config = dict(
    n_layer=8,
    n_kv_head=1,
    d_mlp=1024,
    beta1=0.95,
    lr_head=0.00595,
    grad_clip=2.0,
    doc_mask=True,
    steps=3707,
)
Each number is 128 + 24 x the weight over the matrix's rms, rounded and kept within 0 to 255. Layers, rows and columns count from 0. Numbers have three digits each.

# layer 4 attention query, 512x512, rms 0.0883, rows 0-11,64-74,128-138,192-202,256-266,320-330,384-394,448-458, columns 448-511
130121131146122118107145123134168127116136142116141184135154143134112102176129113143109100152088138109120155156130138148115089154142139134134120122143135143138102134117116135171107111128113114
098178081125111118102151114134139160131076103101128130138144135143119150117128127110110116131123140098108123121122125144103155132107150128139114130111100139097105123131126095142134164110137113
115129143124105089133124121110108175111087113110142124153159116133161139136143120122089148155121181121137131091106138117119124113101159165145135172106123123123097120121137090111145174093126074
138161160089136132134088140153102153098145152190172093117136131092167121141156124105119180141163155136181108088100149100148118101114109178148090124133093098126170110171121139146169129182145146
153111119101131135132160140131148126136143120163118147105125161133126114136102107126121104149117142120131146127126120124112121097165128134091136142118162142134116106144113157160120112128126117
139117135125103104095140084147145096121118136113179159181145137135120109160091108117129114146110145139142144126138109145139082133109127151143112148122113154120126124110153137162138119134112163
144119122098139115130114131140139170098101140117138173161147121125131144121134134108140112143140133097143131146123100133120085112148146138180130145133144161175097143126140078148151130122123141
125099138102111138086111118130109132135112134104112136109142047145139111132131129136129105145099120140139119119130114150126132154100132142105147112136137127151112129105135117103115113166121161
104122142159126107095130114151127171164108123100118144177147158133159130132128141111094109127120141136141153108095162147081133124120138137142103146120105074064130106152177116120118154097134073
106133129155115116198129143135113125152089132170099127077155164093120179140161159155133117099180165111154166083117175089109167121158105164159127126107107119123169078138139124158147144127150145
133166122113168097137113115176108152152149126115102131148097150129105175116175164160126126091139112116122142147180147109144099125099158143146148112128150092120112154133130111124132136134167140
110117139091103151157149140142141074141162108111121139135084149114110106111103122113175109121132115136107146164135133142115102086134167121139089145134145163161094116113151170159133132089127111
114123119134125136150173133090130128083171119139122142146159091138087149138155117127116125116130125121123154141139122129109130140107100159174097107123147111107169147142122167153141160127096152
113147121133099109094152131132135107136096136128117130103147124121118163139148140121096125112125119120129159110146113128120142134147099140133142114165143157135101142137151122129115111147111119
171179127177119146140099097162094131128151124137134124140173120158164139110125105118132133078096095152098131156159136126139119134129070147109157125132164160129138159126104177172133112191107163
118127111094064132146132089169130141135060142160123108083096135086143116126155142102082111133109097147118149190102181130107117121156096145140165131118107165145083133129111135134162130153124115
119121146104112140114109145100137124148142109119114147109132177150114109127140115112100124125121111098162112118122174161146144117144122144170115081110120117157154149128097106114111139066133132
094117140125137115092124161158145116140148126137110110115136128130152166105109133130120167108128140087152106104082130134134129140112139107141124113126116133120120134111157118115097108132115145
093125123132125110165141125131141101118152104114124124115154114132146177121159136119154138134136142129112105121117108118140148129117111134163148131122138128137159155138152137138125086125104082
127139121133140119167118166155157125094126136083109141096122160105157130144107112175145128164122166136147140176113104125132134152122147139107136106166114114153133151159155148126142128136148085
145143133132118150117125148172098082130118153135114106103141123110111121097127130147170104110137126104157144195139147097129132158140105118104141126116123135128078155153119141151155106170105114
110116109150141115109084112129154127124107140105157103156126106146134125151122153112154115174150139100145107148120172160110097113137125126128162140103162137126152130127119094122155128146140124
122140087126134135123134127080110150140143103141149137149126093106117156116127150138147148130118107139117120138141100161105120131124134139177100127095115182165120121120125149113121133118157145
106119137162123131171140171150163136166149168150092154127147159102119119144108151131098161140147147116171068144154080098101086148128127091148107141082187196104075150120090132165109056116106106
171171117161140168137144099118129122140137120135129150095139171128131210127193085154125066104122127116154123200162194129104119109101146119110142122147137089060082137131142124166077156156133111
156147152173163177095158121103143131141154101085182122094104125084142144151178078220140005116078121142069147178118141188116133087112192159130207119101159089062086153118135139188137157138074148
149118117135143145074121099152059128143080107087179126105144119169154133113154104123115138127109108109165121101131145167113104095114106172133090139160092100153129133124116101100106119109134114
105107122160125127163134176144166103114137119158139117140150120099115063137128164133134161178112140153104130097162033131142134130114114112157141158117141167133132185143094166088146089109112098
137118176165141112125152151148106146158117121095159181108166106123151117146122152156060083083151123119155136164157119147059043142101116117133136130130154113116097157094158131143049086148114137
151136053094098131161141162101162139124150125105114144151113101142091065151058102143116176120098129120087105185077125112088117112113149178131155138141128118186122128144110091139122134073126103
076102155162124098090138170098134134173111116184135150170208121100109159149127094151126111161109146171133119145151138092113079142149151143090135104126145164117115135147139130097113117088124135
135151216157113133153088120135126130107114131119142139135127139080116122127121161087114102199143107135134105151149138117146110076125164098122104093103112147106117164106124140127114091093090130
125107120149128114122126144140141174167094098085085108142125126147093146128153125109157129105150106155148122144133108144105098143106087081114134134095132131121126117129090080157117170085096062
136132060112092102179126090143190121123138138124120060160087172062092166157130073173133208098129141070119081112101185120101130127092156132099115121195143137153148098172145160118154181070121109
078128157094224078136112172181134254158206081124133088119070097098119085173187141145049098191142168130095081157149108129102056157067098140096148143149215096071132169095090105170185068173076092
102183113056077073108121100210124151092129123127148125176122146117139169151126101103153109104202119105121207187116252163144159130065086147120040103189112084152128102105080067194067130127151088
169148132067111097131163132127125124067130092129158100107120141109159144152085109129093118114182102133079138129151189140132113167100106075099115089049113124141086126166057113146122078112114056
176137165146093102138122110130124140110141107121146112133130109054106141088125092121144085047105153195199143173157126103144115150130108114113119111140156129147161076190082120127139152085162134
142048130102131149178156149123183048104162126151162121138080120113133112173183156138139141121123097147182102101146069135115153127101121108159102120104127135123160103087144133099128163127143130
084123131170218097132140126121174062165126096105197103152147125093059074172133130133125128145115169130184160097153106127124092141147157088154135101099130164151093177084112143121100087145168094
111110085093159124181122196126123123123153096146102109142088107123133105108102128134173104060129114104065155175141108115112126068108114113165134188104203139082129155150112140109145165148142149
110136091068105161100158108134140159097162159155135129124138085121120102096125098156140140143210112123113131173081074119099144098152100101123137139128155078149148159167151093137119039160075101
111162144164096130115115128176108135093185103165117174143127112124115132133127118131130086167179135178153161143126127166012127138093102072142158121106161196145064174134132133130103049125097105
158142151111117117123159113113163190173070149132094084118146194158093172164139139123146094100103187094169112117169158171100142132106114127118128104133135115119188067150130146090156200111130145
106163158124119077147121131162112177156116132115171116134131140121123139129176129156101109117168108088166123124181140116113055151106104161070052091128138102145140128172096130136112100082088135
125117128126123127120128141127122126133120129130123121121135136135128129132121135125125126124130126132117128121132123129132128127129133119123128125127139129125134124128129141125124127118122121
129128131124134122132126137128126119124128118139133129137129123141123130129129132131133127125134125134132114144136123115122133131134130125117132120131128132127123123124124133127130125124124129
124121121131132121122123125130128113131146117124130121135136125120131125119129135132128127120129114135124132140141121131126135122127142131120134126130135128133124127123126125119139126134129117
133119145130132121132136137126126125134124125136134130138120116122120128125137132123143131120131117121135122134117133122123146136130129127127133134133130129136128129135118132131127128124124131
120132135123130128129138121127138136135127131130116128119117131117137128123115123123121119135122139124129139128136128130136135127135125132130126136130124142124120123138136123141130136125135126
122111118128125138124110120124129123132138128133127124129129130137122133131130126132118117132127129129134122130121123126128128143129128125136122127119131124114119133133123121136141117131136125
127135133141123130124127137116132131137123139131111129124139117138128121144123123126112129132135146116111101127134115124130128124132113131126125123115122135132113132119132130133127135133135134
118140120135124130127129124132122132132142120133125125133139119137137125130131124132120121142138129115131116125120141118121135146124129120128119118126127114136133135127130121137126118130131134
131123133128122131128130129137130120120140120137123126133132127128128138122126127139139129128131121138131121126125134122121124130131124129130138134135129123126133126134123109132128127125120125
133130129127115130133130138137134126118114116131117126133133124117131124121132131130138125132131135118129130131125116126130143138118135124120132136135125134121135106130127126126125144127122126
133132127120123111140134129138128118128109129117123137129129126132127122133124131121131128133118138125133123120128111137123128130124126132127138132147137127130133113125119130119124132130120139
122120147118144125104123113152134165144123132154157142142164133139135137127141130164109135132118123134100134133116155129125153137102114128112113137126118135111131118137136106158111110145138135
114112135125117156174121165113151143109120137094137120127110126115130122150134130121141084132130122128103104105134159149145168123139132112150104092118134120137108153141126114162117148138131142
132146144162136151154128123125142137161152117122141106141131170109123141147184119139159113129140117082127131110116119092138152146137108118151120112096127130144117136153124143150118170126091111
133148145126114151139103143121109099100113125109131122128112155131120120142139155107120138118135156112118091119135119155163114124117142110132121104125139159142145144142122124119127118112152137
121146108143147123104153085130110136135125112159121153141133119145140133121105137124104155146111112171154154167124139122159093109134130157101137126135125142117120107139117167146140124137133119
134137147121153138087133126121130132136134153123131137160166130111131129141133130132118117109125119103147132128133096113121154130140133118132117156111120140106129146127147130117139118127129101
169158093132144128110113152138136115119109114126086145109118115120138176117085124152089146126118132141149135131165141129110083113153134145127111153133102134124142101111139144121154111127133132
114090160128125084157099127128099121136164113151139105154136131118128143108127127129123102123157136110148152096111109122102133134126123140135135131148146093101129115108141122105122114118152124
110103138121130156127146146108136153161130137108156146146126118137123126145128125158129089136118115083099123114137123097111143159123126123119144129162118111121100137137101140145103152117136139
158160101111120155144119176134114140103121158119128103127095107141112128109129130136123125114115125106129123107167113132148135141118125106125135104128102144146106135144108134139144134116147155
125106117140129128177123158125119151089112138141113129137076117115128164120147180130122122119155119148126123144134085173136134094111151123132141099138181132164130122125125166105149124162164140
134120128156130162144118125135147125134160142117129127124151122110158142106134138146147142139124130133130145122134125140125134143148129140124116126107124126125089131141158135152132113145120120
128160149132125125131134128091123105114134132131131141147147126120123146155153101136125121128107116097134149140107135120136124126130132142135134132161153119117139106124122144120125128140139110
158127138128154132154161089107123116119165126099125101146176121106159155110141131124148099122109124107133152104121131133163135166118104135124141147106137159135111096108098136124088139176139143
130154094096122130115104113093139100162131122151162114122155117129108070113120098124123092136141136146113081130103112132128125131121135119140156151133097145130126111110124146119119121124116105
109142118130128117123124141127150133115129152112151143158136147135118112122106167094144124121137103137110129114136162160106095131127142149128132113111138151143139147128143132133120116128122135
131107168160164137112152133119142127132111114137109145110122124146139158113142143143138146101107119093155157128127147122107146126143127114108153129146128124119144113116127159135164124161117137
123087139133120096127116159149140145153086131126117126106138123143127119141114111121122137141129124132137093144127118168149147121159101149114131111117140129112114143142132121118141132128099147
169131110140126162112147084114125142119143108135144142143185101116116138129159127147151144134133135120129136140129131130143138140156124103133120141134139144119135138125133118156143136148117124
131135138126111101114150102103133122110143144088124123124124127113111129118105121119145104135135127136107134120100118087144132129139130146143153122143098157128145103094125118119123141154105115
125119108126109107130095142142138082130106148144138100155122086120104096150121144109115128129153128115140095129132100115143139116118153136145163113122109139111118130123152135118103122098086151
139154108125123128124103148167138122150145132109148113119120148142116089145115127107108141090147132113108106102142110150114126102130137142132119120116139142139071135111146119090108132110120130
103101138121138165157123178137109161186136131114106134109070103117136140116166121114098127148115146123162135148130093132080093174142154103133093128114132133139100149133123151122116129150118139
136095104142110131129138137127128139122164168138137112125135116139108158158174145164133096100164125172119150152136142106066147151113161103087113136097134148119086162090169134163096140131102127
108109132156180125117116151094125105132159110157128161157159092125124134140130116151108071102130127158124154142112118155117181136135170109114138138088124156090080145092141170145048132149089081
156151095138119111091131082140112131086100168129149105149106156155103148133102144169125122106169097095145113138148199138156140148120123135148129102145140131089192106113080134191134130124135147
120101115159181142107158159119156121126092143127090125111135158136111114127097124093110106167150143117132178102133112125122153114111173097158103155128111122155148145131159114153146134123159136
123129130118179129147134142151142149156106126111098166100154078074144159152125166111128130149137118132150155122091117107134145178166145137114147149091111152116085155082190106140126124135140131
100084097109174126129103150117115186177113102056153140109118117094138130050122171133137234086059086114183113128152168131216098054131112130152146149160127150166144079139128124094150147106156107
107120125139102119088136137111115115133144128188151171161179097141148098139156145123101116110119116154089110117129130107139140190160150071140134096142141113116112172153108114161093168140129132
096143149188131133168130108151129144146109158115151145150121080099099124152148147112127119133152148122128118136057100120121119163121159147095163107130182102082121114136146105144116109119110119
147168108105137096161069100151121135142094148079138082129164212121109129137140149149122112134180176124131142091099163157094145074050119197151131068107143119157141136185121150155122136097149136
120131163140152092177122137136138093141112121123121080142084106110112153165179133154114162101185117106114086141185165107107154073137159120135114105130133123095172087132129136111108157131137172
# layer 4 attention key, 64x512, rms 0.0792, rows 0-10, columns 448-511
141131123120126137125117134130131131136100112116125113135108128130114136126126141126108127156113117135152133118127139118128134115126129115122154120132134135158128120113133123108123118123120131
121126116133107123121139123116150129128126135124124134134135134118117105135126118123116115120141129122134136113124129135117107125110136123122118121127135128126138109116131125154136132147111125
133131128143112116113130121131121126127141161136118161126133141138108142116120137112127125133134120129121140127107140116145140132150134115120118129121125125120130132124141120132113122141112124
107144129134116128142142117106147124103143118128124130147130117120131117126139126126136127131112120114136140129134145154138147138135135119124125121127129123119118113105144116146115135146110116
127133146123144132139117127120134137122117115132132110115122125120143129112133149114120130109114113126119099150139115143134108131122119150143133118154112122109124130111128142111125134120143132
111123133100128125147133140139117145137095142096125130116098143139131128122130130136108130126121114139135120110097109111147109107137139122126151115122133143152128126137129132102134134125144127
139128116139151148143143141123108140146142120130116129141119126101138135126145104130144145154129132126148117164154121135126142133145114129110136134127148123116129150120120134140125141111104124
129127125114127122139093140131128137126126147100117102110150132106138097113129129132108115112118127130135132136125149157133107146093092135128118133131112139132108123105122138119156147108147117
121109118088120144134126131116143115132111124138143118103116151127125117127136131135125131127124140148113102147140129152115125138144168143095132115138121115121134145136131131124119143121134140
102116145134120119131116136132123130117116133113136120127135138146141146126143114149111110142119131139122127142118112122112148112123126154125121113126133114148104132142140107113120114106139115
120108121143136143127128139104127095114138117114141116105142133125135152151120141151129122125115126155137138125129125101135152105139136126109131147111122115131119152150130124110147125129121121